config.toml
d_model = 96
n_kv_head = 3
head_dim = 32
d_mlp = 384
activation = "relu"
attn_scale = 0.177
init = "normal"
init_out_by_depth = true
lr = 0.0118
beta1 = 0.95
weight_decay = 0.022
grad_clip = 0.5
decay_fraction = 0.412
batch_tokens = 32768
steps = 3290
Each number is 500 + 50 x the weight over its row's rms, rounded and kept within 0 to 999. Layers, rows and columns count from 0. Numbers have three digits each. The size before them is the row's rms in percent of the matrix's.

# up: layer 12 MLP up, 384x96, rms 0.482, rows 134-165, columns 0-95
# down: layer 12 MLP down (transposed), 384x96, rms 0.483, rows 134-165, columns 0-95
up134 109:524449440452580480484460525496509511523505453453557458566481456576528569642414471506500456542575512527481483527432403446594404474584498572458420412479414513431530539535469458491544479488479509527523548561516511403522510515548565477506469391496526539566520425538459439510513448575520511466
down134 109:505483518523440516446500404535496572419518488504517506478496521484545500521505503578552583430514589535522461492527473540424476538492490378463540487396522449585560490475425503472500475561502558483469512411544539536476515446557522530493590425549445503545501380483595368583558426505512512444
up135 092:479487483446540528447616573532602530513538491521463505423516548554411426514566523446384534491569512492481425515495520578493545479469537471617543503486463607555502478525362478541458529489491474503471470437451509626455509521516456454528469471537436451422458535481557485538495482504408553472
down135 103:455536496465568479529521466452391556452416508446520562460454548528445467507516507507490503508612534460513508549519453472556433517465485436450503530524520409592527631465472477545528582498401441509423557553511528474544438522451499520479429480502533518560474517587480561536353472465395522473
up136 082:574534496439510531519508519597486441540589501452460481492581427464519445442466631556505395455534582550528546478445468514475418483369518508498499387526465476556480459532432527544564457479594495500459583501505491454388538509468485559502581462443497518511596559483530541479496516514503463484
down136 092:419478535444542516452496445517529553575462614501537512440549386507520574504470479479491499477419478487552476511502542446537493468535474376472520505516527516431411443512543517440478503471459539470440529498517525692519518469492547503423474446477513417500472498437415605522392547529482454501
up137 109:444463517483477479381430438492456443473566568465473514479570482405504506492522542509481549506393616491514477500557518599552558521591513494479487393464528546480408412561504509488455487526477532539568502563532548515483529542490561533427453495428427509547383539582511466446530558458471562491
down137 101:476556458575538583520567477513485408558521545533489533535489520472554373514520549465518440515560598497427447589553519510498482567535469435516517469498529402526464455412502474562451448501424511449509648492441480450549569536512495549525459498523513513460467491382542457454522477609538552475
up138 109:576397479464472546568442520482548548525523428471505421508531509494558503491460541462540567569535523454466569422477475522594500484458453474494507584526476577521497575542529437471467621495493624520458506595390481571495541584405503453540450482442519575483518479490467483494564460562425472523
down138 118:547466519538422500463594445434473471540471510572503416529461450503484576444470564515502501511433534500498483506503449450521475469555536525498567509603451465465548436505514492541545559505378410528516494635553536541485462422558416452581535498439453501554562418432468536560569433513436471444
up139 098:482542499426508428393515463434565418485516416447506611564506517475512541528554418513557497491499448511428481465546494489474534457472507498527530557494519529494469514562517522492489490420497487399475551405494563502497364532477508497485539506568467427509492397454568503500503358601560455415
down139 110:524536492489503485515502546467516488377553521458488432523441545507469497548582473560481513556537532525521422510421494554502403528527481620415507499553511542471547550515536475467508564472515491432399370324450562548566486523512460441494468409426441525455495461544516473496514521451457460480
up140 097:532407482434509527491470459525507584581572512490456437441487555487501468560459559486625523554445479523426444483555516541503498446470407585488477467521511452494537469565526396520603546595463443559420536570591514404470514518487437557449559478543462471496523471500492422448506420542547492501
down140 104:514513488482383569453383557468460587440517578475542458454445506486523439522570529507480508458462503511456483540579486509425526427509453540548507569481468407511582465564482554580453570513417540509484490565507564497473549549452490530504531655542441517395521542508493509540423489467528573478
up141 094:429487572473472515470493455497490506533581335578527456446444477511488508561480453504491497597576425516485543503479465536513593550534509507488478462465386564438560536511512518520533451439487492525442494484391552484495450577517549387506566503441542497429589482449564450500493467563427520573
down141 106:542420496486486512477558498400529424509446429532479491563608490487565574558523491451533525597559499576442490436476450438480493522540538444540548500453468521523455484562692563458521571494441532579560505515501568487552526425497434479462434494487498572458461468457513419562499504512523551476
up142 094:503538546400507489534492468512542520359465487456487506428499354507512572459490494479452527548466474459506536414480492597539575467610403503423644434516590524492469475508476506526508482510531511468500478454490556452477468584546471479509471495566520579479440431460539454517566485526480576441
down142 102:503404547505448507422480461635512476500509515515462558377508458568537502510425511579467448457430473575470439483452512396529427446540538504505610466418469546393514490428512473531594518569535480473484500553567512430445484492511472427460461516446543488447541512509545589483488552544463485460
up143 109:567508502465586458508396563496404460401530514504467398463548484448513528552496612560526435511437600485474459538540461550540443419555411525489558497527454440489486497513476425403615509554517532498510568450524421542476473571598489516520532511511565465471470478422519535474512542503528533457
down143 104:489445495470570426457589563515588581496538400441504420491598445538621460416532463492526532458531511437403523459430552575527574502510522416508478555524550455454546553494516490447419451451484433518499443541522440590509516489466522554507572462481565552498543520487582551490498481519436474496
up144 096:551432418486455438547531526495474464462532534441525537586495446536576536591596484453517529456542504404396527500521490591596550529390464553505502531544459427504547492419421447513504459510526452472536424560442436447522462472466465558499476615482523565548452455535496515513472538529508600511
down144 103:449491501535495506478519495588436482473498444520503454401437555434485431527368461472542493531490633473483502412493447535420549526392505501469531464581453471500492477479471521539567538521501551457436567507493512443457579481435452503429455509463554402575507401512400457459528497561572489539
up145 089:588387500494618473492570497514580534496507409569503497524477427482546468480491518513502474534487484447516503535513431516500502445510516419515565486529586470431445453508433542458513491427555421444470588615527491476471472534412457442577437655569461518460454494467464464509462528576518471482
down145 102:488516513493410561548428549481439518510480565427528483471472483479509527524549492501513357474493534472406521568465465546556483558443385469483525577552470561531537570458422530449507451509544541526552536481534466374509589595472553600490547491494543578540459504481514565505484386468487455456
up146 105:537531576441509439431434514462459433616466443479487526519521414521509447498467450506455448545512475486423533476554445542500448494528427432474617559424542550499596502571445488478532500558550494552537550480434603509442460516462532575506525568500490487467487450418478533516568480583567438603
down146 114:511500489466533468388458569520489563517447599555521531476561524596524563484483538497435480522548451506514333504596481540519509481527476477472430541462454587493485569543476524423541541350499481442476488568493498505561494513498560526465397560557495441455520435485478521463516408562446473492
up147 153:545515540448447497473382529499469548555497456488575474592375514486449510455585539538574572503471486493495449375472480387472491425453529484508570419396544552474540531471515506514522490517521480532470470566518444506431443511552466482457527547435512434435449519511513619499494570412510528450
down147 149:561498518545465513564486566549479509546488421457562461535507576507533560452507493499547519535474446596491524486439438350532506484487373444566474537470533525527577559492444452560550488529443451590478411543491542527485413435524475460470498432455385483464401480537498581533541476471469563488
up148 099:528437545514548508550453508591459549548438530440562617431544426488530479495538417577392556534487498441533546488508521451473528619473460520497465452455483625437510658480525465479457554510520463522501514522502446569425436539460528478456504510537480531465549506510512429424452463529513452436
down148 103:515544492511531499442512548567622453459526485488510433363588636526576531493414515509546463486523397581534504504500437508492586529492563551532587433438490479540486569419463489518572463498509541539533588506468509512504484513407549465410464559472488540535562499584486539461528492495520524447
up149 091:478647496467503475486460511515476412487559502440601420467507440553545491528416433453539470470515415535408566484568502458556524543471382538444534534491468486541514548595528532569473580519497501493547509533459513534499579465597534497450536490427462485476471527444447412473420522451529567438
down149 093:459598551549487541515487483497568529559575525467501392462387469509544430584523464432538511424509478413575464523555501427515525563412477436448394444574571474434608477511532484468499505497495515482424520430537543498503561565504591543497447528562492490523469466554506532521547495575568492531
up150 104:526522533573481579527532495527565543519558497495549465588473489556409500514535486421455502560436507431546587369515512385542510507446483563433471562463534475494450477514516467515515525515463520566483472440524515566521499585493447530596515435379460430551459540497386455525460545509591548539
down150 098:543528512479420515450376476543549408491584475480489507542522511529471481560477387503437526498445508455489458577490526465498515457553520545546509472477528517548515555485390517495513549412559522498519512411444500441545521489518471590502550345547486595595468432518590528588471511528573453496
up151 110:547558436494552487586508478447536451458550549438549553481483469532541632445538480440468430474520402517456509462559517452496563536484458591572510458508537566528464430547465493430540585604538496538484456521518495478519575563554532494402467472405562518594493556537494408484563509545557511527
down151 095:500580448511583566449576488460501476423491557517484418350501489493499438496507471540528546528458542487437601589505530481568422485554527372538526546369528452474530541492509567573465483500517508511525563493562472541455508416504535463532513478487613480461563468571496520468494557583493475527
up152 095:445449463589612458472512517501411492498491587510459436526570563454427492517545521462486540463486452535473466528524526600531563573497481537475531438400504481503450554519445590535514550486464525532466494457569432574527501465468545480397489524399511512482405552543357504455474514462493559583
down152 106:405474512431496514461475539587433537475478620509451485494519528499536507582556564579495533508523439430458467427530482598455419514561496451530624414448530566467501567420402491470450491460464429561485550523536518526468388558459540530418505477480517469482459547455550544518482508457437520460
up153 100:532450514465518488490501481434605433575551429505441529508577441400527486455488564589503460489524543592481568491544497441437563546425409578509510440476550579541464548487491381548489524519529478554461516497497511499434478518490456478495442313434460524580477528473473519494465538474522481488
down153 101:511473468453389499453527522517434532498427537527395533535493484515499454453511563470479488506490584481523525549487527611554514575538510482486551478521421505438522467556540553526488544420445443545509472500476530516547390479479505547424508390467554501442520553600521427439506681443543543525
up154 102:529514462446525576551499470374583458466475583503419488489527490507500460583584511498541436524524542517542415512620560407532530499418494595493465467481460467450463512502521469484457491528466468596507537509404500484557489484448559553451548486486484567414458587444439449543489468502445614457
down154 106:529597431492564386501489585534477537581430546449536482487565478517515516528440441510452445565491554462501530517509533408488548457501436508507475557486497562549411526539488477465532515561420549554479494465602426519446475424570534511517507530541633437392458585495461443423499506506497563527
up155 105:489458498569550374475471418572537501494553487472631549513635452509504514455482476568470387496448407524469461501489550485498438493450611539529467484456507488458487458499500601536485502420566602556411452521493518542522451417494537411509474495554486542475482501518559470434525478446480505468
down155 108:434481340549418496453417509508470502422468508426516486567594545413485598529509552509461494550449582455510539481542451573485482555503594515481378436479570532509542406436494490516456558482475531578495487513506510509590527490506519512570545508451493483453525479576553480491493538479570522412
up156 098:473543491473615524440498550476536467487537505426498415444466513496489616523541484434338517461453557484542512415448550501460482504535497514461544542451499457443427550558502453422511541562536569505443461437509486475452542578402527601483562534467452455501500444429548493559582420498521477480
down156 119:505460476551453566483474436541485571512474503485555466500486505519479509519496510486447550552469615582594531548381489408461531397479490471603547541490531458440560569581493482553518560624504545428474456509516439476576481467465581520582465499452527560568417509526569474509444444505507462553
up157 121:460649380570445491517393502497454512556499428470483544478510469542405498515504484469554461519586495456491521534477380468537490543449505508443512524486544598476454450427471520464544502570545454503492536430515460472604555580511471502498581507476412507496455588492417455568492550488536546448
down157 119:442516475521526542547455501433498562498430448512519519478483483521541504548475473535567429441424436455487575454556511445508421561495454536482497579541572572503640331514435418596526597600474445553457480496497496506454524532439537490492563462548580496496506454519496471502484545506516440550
up158 083:479380469428626419446600575434459531532447471464545527507538459552533525438542561454432485485451494534460466500448572454577599488544536457532522515502613523477490535471484536416450443515548453445479545549502541592514440532454519490549418504537582491499512538461519521447533475478488413567
down158 090:497575574479504516553430451555449510491496469497502531484543455453595467496490522496516463585426424441416572469453417456417467520662461486505447549593512453520538460465484396415552472509488453490400520499508495533534527488520549568437495543542427419535491475560477540578458475533561523459
up159 090:547427411487522422518527550560443550512497642507479503499538458428385410495462608576519526493444417499516474553480463532493424494480564499544534576407479509477465483519490539523521538438480457432591518601542538498528538537448416465499579519433490571409509498488536513457515419494477486499
down159 087:500546397473468507547439502468529627529555494529513510488510474469445515502506416619558543442483593516535438486437444509503535513468517396476478490533594463450495369460504542581534491473428514505399490559582432478565502444525426472473548536519494584552429489560465518429503551510470467446
up160 098:484472558547502526543488532505535607535509425472506512479441426580511478607545448454484535462469475545466448595535467429571549469471444520514520475492356591485465536514482513546443494490498505453425617477494540490476460520484444472557451603499547522475463515469534440420393448452528550609
down160 106:539506491476470423531538514415514517465509573466531533500574597525529417511466401466516487535500484477446461459511458571588512493470471462553526488518500529479544475538531493581477431459543420495475553407439540507443456447538552550565556552370513573511457432470513615428472390441469483407
up161 105:495481427447512420566419499478498543542512448563465569563632575564490426497497469532505494435504515538456510455505505441605501533461496540566536510556453440486466504425520434466510511523454489613484463548589472590574504516477515497441465441467454388496499475518503562453423570562478558401
down161 094:605457530578485448395539507522465387482534536442547569481434475493574592550483540491458416532453511466450532441457485567380431485458525444507528494506516512485510526422463525524526533593518495430377468472492440512494506512507433506566588511467518507440574475495558490552468483496455501628
up162 104:546487564498461540522571441549389485536541547521501547457448429593556530498442511487557478452533473468607497500471573586488495527471560469457453515436489510493571513528449526474514447502504426514466555513376448441497446607534455543478507555527455516576494448426637433448524461502433426539
down162 101:486500496519542412444482496499512429543405550491529555494463603512454554621464568490498426524435578526501559596388507389519514491426511579519464584485426470451472472506528523549548529495495469593427465554520495502487418496517556555567569462493503480403496535590528517518500413494483512505
up163 091:571511482560487498460543562472516438421391507543496505541422523444547503361423531482482514519396511457412489494461553460516539563487520515514446517460462594475447520452537478480402407477444418497485500551519514512471508521468538597507457581503484506608487510555511598581474408443520522542
down163 091:471500443456478527496466533546502470474468462488517466545522530591465396504538491488453522365428476424547587472545590494499473476534474488519490510442509613540466507544419406558486537579513590501558523574461550439466595463466446566569495515524482540514473484479490500437571402561546600560
up164 090:472389547493510527593496478481473463519451546469453456539554587542483503452422511462541538485531462484469446474625547408463480486381445593481462518486448595475485478598535494564415527448551558505562538477478473498546591517412494505538561397546590474500464479422490536482536501474498523456
down164 100:518568473467625462570465519429491480439587439456479488496405570434519491503485566518496484457520512425439456505547410472528451551512513384498509455510518507674559495440494455504562509642466499519504580493479499444518499491552528441466473597547498505574525508465509441515518558485503443536
up165 095:506447498496591611522449527455589499492498536437591484458459486455534462460560514414497394524552579503512506514472466461499462467540536396570495545431452586445465566399553531495395489472502554570533487542520444454487463528423506483539546536591441485626461487551539516514485554477483553482
down165 083:466589536494530441458533559496493468426552561487491447542523529463404470452414462531487587574510520435525482442433569576555484499497376450432492478455567510499539370574516555425511446477514476484481543504441540531423502465503506529522391414560507581492448545502499518466523438413449482466